config.yaml
n_layer: 9
d_model: 576
n_head: 6
n_kv_head: 6
head_dim: 96
d_mlp: 1920
vocab_size: 8192
activation: "swiglu"
norm: "rmsnorm"
norm_place: "pre"
norm_eps: 1e-05
positions: "rope"
rope_base: 10000.0
rope_fraction: 1.0
qk_norm: true
attn_scale: 0.162
bias: "all"
tie_embeddings: false
parallel_block: false
init: "uniform"
init_std_qkv: 0.0179
init_std_o: 0.00421
init_std_up: 0.0179
init_std_down: 0.00231
optimizer: "ademamix"
lr: 0.000241
beta1: 0.9
weight_decay: 0.45
lr_head: 0.0113
grad_clip: 1.0
warmup_steps: 287
schedule: "wsd"
decay_fraction: 0.431
decay_shape: "linear"
final_lr_fraction: 0.0
batch_tokens: 131072
seq_len: 384
doc_mask: true
train_tokens: 1449000000
steps: 11055
dataset: "wikipedia_en"
Each number is 128 + 32 x the weight over its row's rms, rounded and kept within 0 to 255. Layers, rows and columns count from 0. Numbers have three digits each. The size before them is the row's rms in percent of the matrix's.

# layer 6 attention query, 576x576, rms 0.0442, rows 562-575, columns 0-95
110:176125183136079137144082139134116135142155167115118132124073100173140115111143075160132127122159108116107147092138136145122127166139191194146192118138190134160079153133153216164099181111161148105196115079118130149124100148165103078177054181124166070132110163140152123144079118144115141131
110:132090154093095125099144172139106114126181111094152121105094147121166069155127098080127120195090213147116078122150120105129112160150087117109164175133127154131075152124094086123091153123077178132133084135164062159163138113194144146149057084100123177196162121196128147090130161148146144120
104:112152134103070169105133160162060101141119077161122131107181118167164115087097156135087157060150174091172166144106153083097142093227144183162131139105157191129129183127138106164049142059137081089096143121147191153162118128126130121175161167198088118137094116138113143121124118129088127126
102:203116117145134073189166156039115190098205102086110127160102208095144174133118167156102156131119136126073156093141132151130139075098140100123125111137113148094125126180166101114178223038065113133082106169169125164084136115157188113066167156125106226155110105156143155106101162070116121153
118:102106173132116049085122155141115125153160137062073092092166156148144117106178086108154158058110135133181116132101109147125083128121074131180145150108170106128173121129179131041071218115095090102082136152146150114088144118105197117151085128193158139165210108100134097152138128161090152183
109:104144099105178172132135155129143101117130092126159110079165140114149121130073145136128136137105139140099147128101172156145117105103146127139141187107154149185125102133144106149126141146091141174136081137143128123158136090102146127136099093105133122139075130061171142178121147157127128114
110:108160087111091137109097077095100157134069118085111061095154121083129145143180119142193116125096230062090196154146196132141160141119100143092123125144174093092131170109145131162145122130133159112177073173114132135102143187143200131143127167158172140150067107096108154132122175099113124126
112:103118067165145075196159102089165140096141118128185144134133115167127129160173109149151147115120080175147100166111110135176110080144108118139136082196181140086086200163101133051158108141116181094051134050121113069115132204093117135193185106117129106116180136166177099127109161095154128159
115:092157099133145190177125171111108112095136133213149111120094111158181127165156099142106140124126128131138162165148153113141125116149139124075170096148141133120108118109113095148084115106129087203138157121082196169106133145122147117175147168132104151128092118153073193127118146130143142143
112:124198139184106174146134112161094113107133094139073175107130204216121136182160137139130112128083153147101133119100151183108148109130081087072136114085106128074133079097149127117083116127128149143112158075137127155127069120100116134152065103118156117080140122127129188092169111089103105149
106:138089146157173095132177095139062124093101167119138119142113110106124102137160145081139141111143119166139103115098092114134167106115114063115136150080127086058140158084154130133173056068179148105167105132120146160126125121094104110145088147098185160088154122151074095152132157082143151104
111:194119134153163173098090098112134121151136119116127102148124073086128148179091076092121187085204126088121105081149098115073110146141144091156162164113124115109127152101143154094097134117163143159082092123135112127166142150129157143135162108135132140102147171085115114091139053081094117137
101:163113089068150102144111123079108172147125173144137150119150126163166149094140170122113100113112156172092211159154142091110162169175164097093111096201173125168171147125088115119162121073098117113120123149155124126159126170101141155140175104115078123118069143168132167144101182103133112136
098:116087146094127094099140105166121133140079057144120161162107102104133131097107148146136213181104121099081159098127185184057171154128097159125087201111141124120085187139087181120073133124073165086112148126116117097097218105167136124137169114109138074160148150121162143126127145149111152152
# layer 6 attention key, 576x576, rms 0.0434, rows 562-575, columns 0-95
104:176193183107130112123174165140121116144108107128140124099128142169127120165161114116110191068120183121159163060153208101127167136127123093115114123131124156141148091138131092095147069131075133126136154098136165080150137142167142087167152115180163130123066157094160125144163098140122119128
103:085180092133142172172105150132118135124146198127129170104122130138102092170092129100140098155101123144137155156096160096132137129116100134078136084099186104118119108173116106121109123166088137117157114148126080142084160193162126156146107119115118134126123146107177128087078140112186140093
103:165120119124163134095160109103110073143087124112192161149148067142145099119150108185158144058090088125095123098139177151189133185168119112132097120115159119172129095144076090154086089073167133127124152095090130120175155120149131134091092163181137125092096142092075182165165133161096054094
108:157132123166134103106162094081158129176146070107098103126083107207132137094135115059124124181111154117137130111178102160144135091179102060134167114155129152094137149135166159088205141131136083130133139207104085080048153122149143113113160117118159130084094174109076102112145110200127180168
100:148084131184111055096106075163109109132190105133152097075151141168136127132133146101116144163123092077103084068153138127131131090111106136161117121176160123102166135095105165170115178153163138172083156114141179122073121166132171112147172126104100135114106147103158130152117114144151155093
106:080112130109101146170087142112125140108111084109138093075150028089137130152146142125125183106153161133167153170181160102197129140070073076108188140121139144148137104067106123126179103202133167134102099137161122124096097133079079152129138052171147125173145106131108157108145117172153135149
104:093192109097084150109124151168124130141063103126163156046140083098142126131146088098168176052146131143156153127129057085147134104116072094143175081132098155115119099148141152215099121095161120167081185123163151171180091111146132140102155125130083076119133071161101119160171089116120119073
115:089146113093172089160139125172131158147125173227116133157160130103073121146085108130151086173071128154111116129085126090114187102132127194113097081160063167059215141110145173113103136114135082176174106097179170199112071157164150119151100133153172183144119140091090111094171051072143107096
107:153194099116107176179148155132110115072120135106099127089154098171129222170142071196106145048142161100110116101158111100139130121060125098119109094122108133132127145068108080184139140063066121160135124112122129131150106096157109130146110079141076109113112120122093157135129133125095099126
096:152176108182103170084143107205120118145202110065063104201135117162135147111132115114164125114122166080132115102191134118100104093157177173111160129112194139121173111050144132185133135133119097111164119078073084143136130170092169123154130103118116152146045094120069100127155086104096111140
112:103063192186152077108109113116123135169164111132143122196160137146121119132086131102158156109114124116093145090084156147112202173140164125134076131113069099046167202207168121112111139100099104151194140128121090108109096135123109108115194089145165148140190147146129123131125112100123110097
112:159097192153114065074136082153132132073119084075172116112111134105127073129157152114076159150093115111146141091158120145117046137087142041133113117104132100106107169143121124122126155147118144126175123189141058164076175178088135122187151045136158177148198134120131159066089178164088181133
111:144114145021112073137108144112178100071108124161136093051207152121104114113124159137038121084103166159096131114199122154187161113133122103180106140083063126122125137157135117169137093146105084106145124137120148134073148158128149131161156151189116159131139192079139155125140133120157131119
111:077072144077143108093134120133121129097160150115179127084148136152124077087110155094118132101137129128116096179140084104174155109142162136156132105157142123079074096071029101128134137171129178095133087110167132110114144164135135089155170114156139170135154127156113056123158095143107121157
# layer 6 attention value, 576x576, rms 0.0417, rows 480-538, columns 0-95
075:124101164141144137114164114113093127109084113133104157138109141123196152153147154132173104103162119081130139098180153163130128103113135110158103159097164150102149141095143171147113095188152107060185082144146165127145098118086173129086198142128134136171152135083096100079131093107137178156
088:143138061109119121171102143158148201068118141073114113132119148111124119180062157090190011150133132148147070030126128138154096159106084145110095104083089100146164190070174118138139143141113137138158159126110159115152132155083114151105067173072126145091125119111168079134065068130080158134
084:135118163150072131183136042162104111127102103157111114117052120130124136131159195100132102120143127188175078195085106128152145158169225109164152195189141141130163136069102088125116148086169100114142185106176138138103121157180153148106130054176123183148141150126117121120166080110210072152
084:176159119137152083171138139066125163093107123131105149143132105184130127136219128106092140103088180156120107120083095116132157092136125099111091175127187081110109083169144144153127134050120146156120165100122118108089137086089177116095136246083102053118094062072088121119135128064175186086
086:179149142114086125088092179115167112100097149094152138131106117068151163139137138072108138199114080102200107168098109105119102173113113121115219086099105121132068126173162159148143091159106145099156074040138129131114124119044106112037181150108121100134102121151119129111118154144131142124
085:133146182132122056173157107110149119194120151186095128138122112131140173097101129147110115174133128154129137072116169143134111110115119159137085059143107152173143148167123111138138106112127067104135155152127085157089087145094155151079144075122126071138118113092188171112129114128109162130
083:127106084119114192104131156149126122107093135202177244079098146105125136077110115115137134131146114110148101107102158111123136114145134120092170169112160092114103115129126128021144121176130173121126138090156155127087141120114148120080134148100125148079160155120111230152144169088169170112
084:135120078130103125110124154120120123171147139179168164101112195147141091146085119178126109160138069137106131065110149066123188150207067080177084150179064106112166136107124144101084101121118067121152128098101160128133122132111121142114075164136168088157171159094176143043098142115171118108
084:091117102139177132094085098162098119124106061126075100113118142187109112115121086147100164141096122107129077149142143123102126141159101118104133160186102154080111200112139106162166125109164104143131149129136102190132145112172170138154087175134145150137107126181078082150085133147201065123
083:190117217155168092112127065164128131164110126137144150156137156154147125090173151163126118089116097149136144134078058115101118124133182149105098105143115154134180140119107134099077115114112144148079148053105128154158084123139089142146131064113109136150132100138160119076097106056100060180
083:108125085122111139186121156156139182137143119092100127175180155105097123144108099134119116163138132093173128111162186138113150146132160143135167066132091138162161107165121151184099158132126081101106147127150122102106145188123139182192140162136175186113149146125154149107134142148149113183
081:124102132144110111123156072144124138138139149134134145170119133138106122107107137108129116106065107106188140126087087117111078084145169083124097126125186127192170077130112168151061124122141114168115132094088101140151111109185131102084106121148081123207105146138139100142126128080184127106
082:168104113148158104147084153141173088073070066114123114129177126126105123085161158136154189125097080121132135099108135143168102110121126142150144149169098174152096134072161181125139118142113115076142136131121084130093122105125114078068132129094112132156125128184099133112187111109129177152
084:166129163135162141180117120152127091132113152145129077123070106113093164123165104109129095090147132089110104094133067183108093090136157112118117159128124133171099096111111122088137107114100071112161151108104106102099155101128119110099118130149119147204099125131114160146162120103097176158
086:143114109114137126126095137148157128158152123107149171144093140108117127165158146112128110108118190115129109073090152128110134153071107101172123119064128109118078206118135070102186071153134163124100129142072106125121176132125151150160118177149098145148118154078080129176188143124174172098
085:146165145137140113090120139116137115099088079159112106123128087105060130182129177148135116107124114131142148174162149161120132104159113105094131076123161132168188065104135124228134100142182130102086113099178143118139151143157058064122161154115149121121091115173116087081135090157125141112
078:110130130114117135127084166170123124161095128110088097131109157134169126137135136137156166122134058120121135181132063135145125112156138120155100157147118188102135086146079184130114156173164080126132135121184091077130106138081049123172154137116044117126137139103083162100084147126222109136
092:099168124096100132087100200129158137107082092083120144122077173128122093129156167196172162116149129164093159138093108089116100180121111123140156193157146133188163073058096119164149141176140064073144111150094097073147092085170127089102126136145149090106145130156127199137170110098152135131
090:130110081123120116069151097154148155096096174093136136146088072051178137127187219135101124127141166065099121122045109130121129102086092038095099172147123087150104114062125070127143127108139169167180148113189113133133165132155132092099165072184137127143124185137132107166093120211158160129
089:151146164121122133123113128141146091094107121060141112191121105158096088125147102153138058153161144120121122121210147136119112112096199123115194113126124122129123085141113096155158095163138165157127072117138151076137150141153151110119106067131133148097125128169061132105151120158153093189
080:164103117153154168103156204131080157066108132158117172137095130131094099153139082116208069150171097163138129150089176163142158152088105129164154153150105124115117099138178098164137072191114149137138143116131145138111159109132118121122107147087131156111106185137146055146088139115139138101
086:127127107134098123153136125141098160079141094090111124104162126153161142144124107131130080144167170153134102132088088132115070104143178134154173191124108183091161127133110139156158162107143124161103170087163140167085105135195164174166135114166153126142176103157119118074147142120191098102
084:084125086130149141116064091126173106163156029082130196162150194114152103161153107119143077125143162142099124106110158123109073099136125147104151117104102165142132129179096117115171141086115104154143116120112102108158091102138152109168135138185141140118101169137163135074111129113147112188
087:107146124151148105098131143092157110165131086066095096083119130154173155120118088128120119098183147142095109124165132111119169151099153214107133098151096131113140149155088172094146147149078142205097130130121124149121147132122094144217094121127126115148135128112164139137153156110087118120
085:147164107103170118126090112136073116136162100126168089084114093177179103116162119049096149094136135133162134144175163141119117187173153140132171160102155133088147117149140165123135133140135144116085139180113123135133113086124130127158106118161140165128152124090146111079057154079127156153
086:103139171142158131158079130138122142170124099100149129152138134138098170161149184112123165168160156156121127117132203055130173122080144155166113129106132147193097187130115090168129145154111091207081119162148083098128129169077113163104167180110140124141145171146163153176148119111085148119
091:062148094124132157055152139114096178123158139107118161094155130135124141096137172146152159150068140100108118132147152112108162176093104143104138132086157169161120127154115163152100153195106098069130159111112123181150097113122133113152122149141141115163142172114156175140159098167120107075
087:116131087121129147071084094129098095133114146130105163175059155164111132148160136134106103124064082091118141101113133137123146137114144121103129144133197142103142098127115136109138089173153144064155109092120138136122115130106080157137085111112138158116145120154108064142117196109158096173
082:134116075153147122167143037110165097183146039076147147087166100134119115147105169083103077125157050126156143080181116169151113126148106156123076113112124133127112125125122168124139112142124161150121148086094173124113126161139112180208114098129168140122131079155101148129134113136108095164
083:087109093130144131067152108096187106098109201101088086131109119141153136076056150118120069123141117152192185092145088128112072153111097130111211075076123101119156107137104124180151099169133130109131098144212141110106146133156105117150161093144121131102070149089123111137123094108107142154
079:160086094151104083142109119085071158087169135190169083109179120114085141112110114124128175130167121166155089124191118117115178162108113112114104116218158095102093137150103132161084158158095134115118140152094185132117124119135092113060141146166108104161173170124161166134161140147049138141
081:114119160106101149056138100114110167123143164147144165076115115140150103125127146139090095134117151160130090108111115130128087212110145223159142157090091056119148107129140037078105077086143105120144106103124186121134130152072108167128112146086125192085105190098162094183161125151072186152
084:127152099133153176139131100079125193105146110106140121115146137201107139083165099134092104119145177148132123146117154144111131165162052165070117132088123100123171135123169095150102079143132116132116109187161143077102109103116145111139131103105098122121123191102143114155125150113123156120
089:152138180149069144157122211154112169098165137106145151119136178116151111093108066117131149131091089160113119156127130111108094138122117093114142158090202120133142082143141106152118091129135131099125137066163108164144100116105176172120150186123121113206172157176140086119130113094188176120
089:121129101098063146087144119165129096137127105163115203117099136118147114125165147086175057091165166124144133102125169159152106184100145071151094167119092110157142069080130096111089143142120119099098153158125115195125087131101109130110088164174127146121126080111165082147111169141119119139
084:103109120130115108102115108082094182118161114133112173195053133132090123142163106137070107154132129157103088143101154145107130144138137144121063149110159081142122101120153108119162114170140157151094095122107155114122108134117148124112127093103140148153147089116178128096113137106122127125
082:165147145119188121080073092089144144115146161147129119127185106114110146141188081148159236168108145131134114120152114172110123141094173089141116137134157184120103130153144078073131117123112118204134201149124084127183137134092179124163100072131127104189083094123186105154172114095114113128
088:101103141139085129172119162119157111125145142071122160103137168190107097185179156115130164104132082106118147205145114146160159121134086135154103168102160123142137106110114157161109154104171084145168139146105144131159097143148114129137167128122140085053150150126131117075142113120113130127
079:164108184146145169205096139170126095168165078125130128151167100066159084150103105141122113156120167146138140130124070158143150156135139139160181119110119171155124111192115167180174148131126065182165100077158107102115138131099094112115133121112128185088113137163092147156183093155110097151
086:138115151126124122109115173119131166115064125140138164127185174119096158118094065112125151133156084147161139162144141118138173117158121096154126094170113176130149091101159166172124151174184110107122111083158082122117142167181093151117178155180110136139119131156096139165116111115171068156
097:089112083148113175122160155141117095084167142182149139116093074133151152183092067179163139138172115155161133138143090106135169126104102132096164138109128148148135190125158100099094145168116089125104133099092121114149115173162062140148104109128135095097113135151035112112110099082140112108
085:131116107148191101152176076116100111123127138119123115137171100063099131145149119124188139105138146130163204127125104051097169100106067094127189141094152137142090078200112128147113133109112151098131091148109162127142142093178093096094080092177180060144171151135122128110085147139160161115
085:079097098108093099108065117130153180126123115123105143151179130121034123103089128075154119147107140091141119119118136088162165125109115093133130117116119090165154204106147110140162099082158130110114075074105147166130167138131154099136120192082054154140112181142136088174106105147113167133
083:130131160126129132113114173101112132120159079106074097147058099103186097165108107063150054208106128146096142198141195170136172133111089119095111183167158115080124088138151119131121097175163113098092174153149146140155109142092111105140171098131139170111125150117106140186131075109112181084
080:133182184146132100131177130136115109219128141068121114099136095168156105156100116210110106110125145165238129122123156096134171129128099080170173133128175156154132099189099128193087151094148196158148063117135122113142126128175101124173114129160066108111086127086111126099161190115143155107
087:119124127108159162094099119162132134142114088119133115117073107124169137095199160151135139139085111127135138163092146136135121181138137094165136147076100142138168153112142184137167117120135171095169126137122123112142086089148170139098082184127143122143156148128159098157145115142180160147
087:127124120133160101171121134077094142089138177153118101121144082193189101152150153032072101125071119141141150100108069154139083126109131159102101111065082116142156121137158179113131105116183127066153161143143148120125074121085113123042142187138113175094161110130122087183116161145125147154
084:135130118135126134095141102160173166177128080100156205129136160097179127142133154113096071098118083100118095147096164102112091116165179132129085102021143148147106166090149137170076141158144132150123108152144138185134085128104141117121157196114132149102093125123159156121145173085158108136
094:079161097111140122160114116106161118154181142194109211088086144145169102136096079144184113124123131143114137119107159057141116148100082171124137077107095085050136174161120144085129100079099142128075144193100131164115167155160100171123132138139113153152153128116107136117119145089096106162
083:115155125117114145203105148138112136086120137160160119146145095151152128140131138125137142147120154183122072154141085116104137104134144141138072111060112175152113166150120138184114108138154101131163122112146152147103114146082084153084139175133103102150144146158129119135138113133161102145
082:191133117132187159167144137160131145075096123160112135129101118165153146121192159103078059177104137133117063088128123116123148125081097118148150148109195113105102101116166136082206140118132103097105159124129103086153102127043121081070156203084101150075117150116150165139119168089143145187
083:147154154142138139145104165131115110123127150126158123084101149187140060152139095121132168104076176122086181196136159161133118146146091098106074108125157122159152116117168112097145109166156084106199159128129144113142162108123081105163172115154124172109113123129083097132102089169132160062
079:151156103166130086158121111139166102211141069204127177112073159077121103158185116120184172066145180141110177090175152125133167078147169168122131119104082121181180104118115093132132147145151158129159171130151121144158106151131132124180103119180173075164129097153164087154153115157078149118
080:056147094136117099154108096167128139107095133117151125135060149189100118093116125085143095146100116081148173137100139166160117113135171112167118103098112115095053089099129124133156180167150162125156148112135182121122126150144153112121080068127166133113106158126148063156030137208129130130
084:200103122108086160149145144108121092134101096097153117152163082103128155116188113096119216094203129156074056184170176095139137154163089109202042109107180111126142147083163164106107114106148105083118065139149087133131156131093118132091130123141097086142112178140056132109172126117113177079
085:098152175160165132160112151135134072103073135067121113186126118074158129100058121143184141138087147135200154108100154167087088099108142072102133186090140133148103145146166149144120100118188167108127114116116123170103091135146115105120145107163114096205130119113133125134115110163081153171
090:083112121138082116129097119099126071127153139131144159063117194109225117165069110165127094115196148095150129174134184166154106121070093187110105125126114108085123118180136208129134119124158174115112144171046175130114107077130116119158095154116162088151126123124146105100126134107111127116
083:164120122140109137127116151166068160132089113143124104112146163113145109124136171116072158159062096146104159099137156118122169154123138083078148199163108141107147121101151173108168120140169095146151140039169149112151112118035117136082164164112083166105118192194148094120147150079118130165
084:099138079131168168116143083108070117087120145117142150148078077110113135137058134121161098109156170138174123138070120147096132156114138097173093174066176107139111139115159095101165113123104152164218125112114110212146108125146146127118216125134076100065130135142037126131159092214160155152
# layer 6 attention output (transposed), 576x576, rms 0.0422, rows 480-537, columns 0-95
075:131099133113131168105128068093134118142183108164139107170153173171138115119090086135130169173126080087154155152162120072199116123135135124089110165134098141125120163105114128174086211158079086110110111126081136112137136181070176099097161102192106112142085048143096127174093172084174134105
088:152066171016215089140102134162149165196125112134126136116127152115109104129129100108115089112107097092078113136172183120089118146132128105128145185132127122125091177129152198164188058194175095121153103099127113120092149174133081178097156097129111115144148078129092130182141104106102121135
083:162106157167157081114123133098109085084154129041069108119113103152101163071192128143132081156116185155141129135139126164166129117140128128147121114146131129195128118133049126108096063115105084123125168175093067095180081074131154128119079110127070111143172126132142138161103134212151090173
083:102178186213093134096099137144126119184115086111151116130117107134118159150070145182095071153157141077111126066123132136145105137149143202090112152112103181137117143128131111151118171136116148116155134172163083170109126147144118116162139096127160074114046092126151184161168079159136112145
084:112132141008140123125147115132140079112149120136166095147111185081139108114083120135146178109178181109151135155074167121082120149134094195186134191155157141140142099156175171126054208105070058136148132101111174162104115111139134099103070125120134136133058112157160155093093172094140160103
083:075115170169095088136165147162102098102167108141113080162130102137075117178118139145149176148132146114150173120188181099136125152086140143134144163164115115119146116114087173180087137129066103115097119166126149129188143111142136135133129109085165164134100154110140173132141131164133122166
083:151122121105132110090103137123130186165110129101104181097111212099127146187100102077139130183099094154110083153107128131179103119102115156125100116155181086077128135114164177182080155159110136152134135111096148107085198084211210113098103137170124142129159144159114090112144108082123060133
086:096146123064115157151088118107114115169204127106113191058090066159085086078169123157170117127137106133118156106135179138113109095083151154101146130125136096189089126124198123135144146157133102146189168113175114111103096092138145156101142122172143120087097156148112103129148074144186179100
084:114124119116142095131129148114184127098137153180136146130137132099157121162137190098138133124081120115153149059154103166115154199112116107115158116169143103096123102138126097125182140128138169135147111138100149098052133135091144075086118174187121093118108115170127111039143059127113154125
084:167172138133131210153153155115103125114154157094191136091147126157132129139127113085163138103126101165155108133166101137061131130108108134146106077193173104160151168137110145161099103113148127081066099116154126094206072159163110159137133119067106175161118143127106155126153178102183137151
084:130090187088129119109108090140116157147172130144105116168127121132122096070182138066142173097115075118115170150067074145146088168048111071154131159090101099136121111044126139094177079114123170157137141134093099141098108114156085114109171118197042107115091146147117139122084115190081120157
081:076219112190116133078056127072123119157126128123134136122136125156145108126099147124089131172137179089135129094080162162129119147045141193092103074117152142140133130116101128133148113174172135124144145111125153128119110130169126167143149148152077117103146144135147141149098190140162173136
081:063113110143080059098171150143172094095148123135127089172129168103099105111097197100139164144155168111124137105162106167126141128121140196127128126135104137105122154133098128170145127112124129180136105168145154181131150159115121079106124144132174081119119128144154173057156120127118115050
085:157133169177204125132118177120187106183092131121133075119103212099151128131130118070203123186118168107125126113133164144116126127073133165155153144178077110123156086184091157169112156132170185171128124159170151145144183172171143125144123063125123106153144135088129152126136164109147087150
085:131082141115105183120179086134173141128115138181156138112165123146119132140165102093105092126167130132129140121152174147068126125170158144082138122083149149197126067101115149109181182133112204164164150141119143159170127152181137103126123120168108146154145113130151127141111079173087130087
083:123110163128125148113088086100108103134106087131122109107097159152150116064148133115102153121111150123136134155110113086128071120145097140245148218139121145121101080109146111085109131120130094119167139142133089116141109154124117175148139100135048138099165135184165153125175127097166128178
080:088110137101154126159149142138113096132166173122095117161092115180119109104127139127128087118140109134102121118193108046145165097133141158144160157109135083125122107122109137125116152157121141092127192148073179136128104155137135151125104157209073154098124119101090074128069060126166100081
090:119127078119085088126149126132099140195131115099118127087139107165102126084172093085120105103086148151121151114153120062145078079141130164160160138106132138070127118136125120097116149127095115107123120135120124105094146079103153138062113191219094143135153125108116107179157122111115081058
088:195094138182123133122143126096106096155154147086109127101204129089121139099103107124132085167120106136143110159147156151173132092139092163153142081145095124092175156158172080132143070130170098148164105130124123103180108141136144152106055130104108174086075159139110153127099102118133078134
089:138116113146116105146127115127147118096164118147133093132158099069148145117163094091188137118108143126149079131099082168092093118099129077180093137153173131122117128080011125081039186100095167114110163108102135130164071185123088108105135191112085120225205141109173131058140154130113111126
077:147093094090189132081073104126129154112155137123130165131115136075107106142182172111155140150151105095127097106169117175191091077132127131169118122150120128151180142135133127157102143203135137157123114087123084116109094116117114134144153066096109157090154110060114122109195167128103150110
082:075106130182096125140100131133116073040138145066114167140160103140087112134148169126121125118114120162065135114145151061107091133178163082096141125131127128124100136131048120090160097108141107102093122129114085129113157144121119102164125127185146099111168096133100173057110121112104129068
084:125101122085051054101150182085072068137117164157128164119132119086119179101076136187101149192147123156138125143125115104076102145151118085134157084105116079162095132089162138106129147098174098090096116067130130124099127170100083151201155140148115107093136089118153122148161115145101105133
083:147134076014113084107143119106123144043115150122137130128102106092116108114152117107134102127137083106136109135077139140151111112139089113112161119137143141129144146142089159174134114126138131168075086120116096160100108101153116128153204067132090064121134118130117051136124123174147145139
086:157123123040127138163127122106180116089134149135129126141136113157119159144170152137143133117116149106133198112118157162103086118137108119158136029112130136136173167109235133137095148148110137111132119151088080118129117134160108082129127125110088120116148113121146169139181087145150120191
088:086115102127166122088090170143111126104124140078076129072075132120124171111164127131123145050084093136106117130144036136081151135145163135107185137123121117158131113154065101150132089086100097141073169137190166099094145173137133163159149070181102120102129050050137105126071155114130182104
086:151073103130057141142135086116101167113066092167102144131111094171112173150151085184168190127160119123131153102130115119156121113081144148156195154131059128089176159109113157138157114159113117099076139075130214118109169130095139128143139135136151167155116114137149122088138134183118074116
087:208111098103085143162062121099104135145151066162135118109145115150132115119162077189141137133138090104155138094132123103124138094181110125128139164161158143139134181136104150162140184133179152130095137086046197134090167163168106101123174158209092156183201137145128110032150106113122086116
083:160164120125120092126149130128108156056167103147141126140167129110128091116119113092133159152136109193122143174132119127040146139132111093112117115095123137113127134110169119120102149174184126142105147160131111147089073160126093120114145121075137173134198152114103100140077149136092089144
083:098117153178145127085097138143107063091163171127151117102090147068162071134100144137161187181125122148168083194048100164173112098132106130179149125161116163125127162195112119177092103149118132144204138123084127120121100125117179135087137079125115155130087194171145116095127188135081098102
081:054133087074160158135093109183103187122167119071108132144156118130095100167116140102129091105118119104123124076087096144102131077151063131097092112097113126083108102152169118189136153124067136124160128124152032185117040133118121088137089183177188149117050093130119112168148137159144080131
081:151087104080171163138124155041149164184141049139133126087153160098126111115139122137108143160170121080110140087038135144131076063129113086154138121146125163137135169123202174127155164078114091151144112102154142076178173104143135105124191098105076091091118127151171179095118162149127130114
086:156124119119093129095083174102119158154153107174168080129134116110161160144125137147143120169163214098101116093124167187128114137101107142212166138133141132099162110140172121088158113141148138115147133166111125059176145151113167142122171132172143131102171153130099095002180101188115088169
089:130161134142123187143135121182144126198113082126147110147122146184136164163110114131086135108158119110165172061135141122163142089081118140127154153130131177160130123156192131165104161159103110192134158089141093179159167078114183141113138136186143135124074129114116131058117113109177149096
088:155113086104169093167108129139187134195137126179110116117113142136107063104177156122098076128137079112104123106124191121147115117103101164122133169143165121124102121135136177103107083141202165157183118144172123122117147122114111124168106134171090088106061144166120125148217133153132126113
081:115092099043115144186130116127180189108125065152161136159184068107159156144124113149135149137158089093142158122200145130141155052154114135140158186108121151120154150119183102160086146121044142120139104121098181120197121157112103122121137179143097088131095099129087133151110143140130111182
081:088132154139139170110119095120143126166085136099121151128172078161137123155141145170102091089066154160164154098146092112115142125094168175153106091150118084106142160127088171135145168105107123154137120155102148095118117100138137152159141097089160156143136134129160130149116113096148124075
088:125110115168147101097125222088070092136125151085136129131156148107180109153169088157099102137120147152155090189095134122143171101151125132115120125116184152149124110152110180111137059125114117111096159148163073098088178058118095159129131087100117156116208141149173140117049102132162168121
081:143170127028146095099125148153137095093099146115099142146114099104086119087187085173144157128106100077113114139085128126094176145113091184127142114114147134216136171113162112142068098085120130152139128121145168166146157115111115137126138075136091107182089167117112119190107155095138163149
085:151178121093128155196132149166147138069193166173146124115095108110150178068154152179095105122095150097114132132093100101091129108155104057143178139152129090163125065130140122185097035114141130124102206161152137111118141116140149100192145168154072076140099115124103144147186120120142134162
081:152125109122123152103115085119122095122142155145103155117118140150142111040114136078115131108116167132098118104083144134208103143144172134112149132115171118153151148137132092120159134093127093106145176127119114135148116134163157122148129147105136078070139161121106134133116147100136083170
086:091133117165087150134132115179131064186177115083168109121150085123159146131105096112067139143134138146121118172130129141095102097099081141164141111142171132179101080128118145145134134089114175118154159138167150148096106097143133133127068111046176170135178115087131147132110136140153196036
083:124133156169205137124103142067163150139122126168167085154167144108133187158084119123131095163134145100105113086121096073127128115084156102138097128092072128155136113141125126149161142150137174159111144116155149092155091182123140123096117120122206121080128085085093170089112130148111099115
080:166087124041167138135165080079125187137137108136065174139103140141224166110127153191111084128165119111118083154114110083188104109122163110138147064103117121118183104118131133211178184119128103147138134155090110102166165154132139127155125146201120148112111084082151148142128136141160038092
079:133149144100081153135137086137119101123157128171132234092149102130126104136146119133133119150081132092141120148129093166128108096120102146102150069161152139151113099118143055120099148120150098083146179124119082118115136135138125081180137030102121116152162197095108130129113139139110129115
085:105124157052099140166129097124108096186138150090144100098164133189135130100183096161135137170182158148124127109151181115053173150086137194133129169063112083157162125104138149136078125200134115135153120170152162095158112139117127133111081139167189193098089101121158166103183106152141158126
087:130173113150128167107107194112117077141113063113157098134132120111122093149055094172213123154118158100173187126182115130180159175097112146086129171138110111201157148109134166098096141128157142153093157118131143140093141115124111146116154063154124128105104050125135143125115141096136122117
084:083132176064088117156159107154154120173161081223138134120117094175127095123102143148147147142135084123146152077156147132126121150107102080113113190130159058089167108093193145164156152160098104164172101113103125112062169151130116122143132134155074103124087101109151172176180076108165156150
087:124151076085123141137144142081138144058115161177071119074121103099099110130118156151124140147177155161130132140134105155127130140196164109047103142118158131096121144148142167115135168160146209084150126084122103133171130112145158142081132127111160126117081170146098136084096133150094143147
083:090117175108142132132169130151128169074112171104107121108081151160148147174168126094095132121094144153122143087151081127047167148114151149121131173151156080141102111112143137096120125143122156070084128093135088129122085096075085166108135156226142110124090151145131148132103118060155133125
084:111119124122089129058123161164157126107105096101151095118137132067139124163057141133212140131135138132110127081136179158148092126146164132116122086164117054091102205141079113147051187131140161180141111104109154098091160172151116112087161109129092161112087084109087144158132122112114129143
082:124114084155098172095147102108129159139090095148132158130144094115114111158126180066163102168166154073147157096088117134146151043094134161124149128139150152115176166138182122110109106166117039174134107129105159124120170124129144104085142127110074110131143122127142115137091126134112118164
080:161166120151141087106175161150107094139131129127088129105126133120083137095090116115092137095052105134087067142146081122159178130113096089101105141153159103134092111145129138118092124130125094117145115113100082123165212111120144220182098158084139151110202153178110112079124108181107127115
080:160141089160102167182111164105122117131122127146166092180144119144097169193173128147146099093122071120158153125207142129169130145093150098128151072107149162063099132146132158172124111140190079176077154112129131133080110154079103148107131102094095097173156115146114129092128123133121096101
086:175106147154174111068103149183100041139120104165090136146110110112156144155119127184140150120135196143115107087069135125115141133119133163096099173126168101140111115119112155082150135115114173104128141088141150081147110116129181177145127143130150113102105128110139162129131092140156158083
087:095104150143093162097098079127187066196171098104170099159130166210147167153141054121099129113099131102112121112178107139123087144086123147185152110182114145145148136118107121117138103087094106110149137110130137186150102125110138125136106133107147108143160058158167112106139142086100104128
089:158067092007112090120116076093112115168130109159097130059074152167166115118116138175109167084126108097139106121113146133104121126168094134158114111077150167137079158113175110105139117105098141094095109112141126134145130119125170134102143167173125091106150068207105032120149125125080153169
084:134111102139101140126127120148156183117157094132111118141103197155088138096098124153136153114140110125174110075095143176170116116075132148117138138160148110123139184127157110131056170138089134147119120098108147159086093167152115080136160150149069122052085118061126198135126109147240131161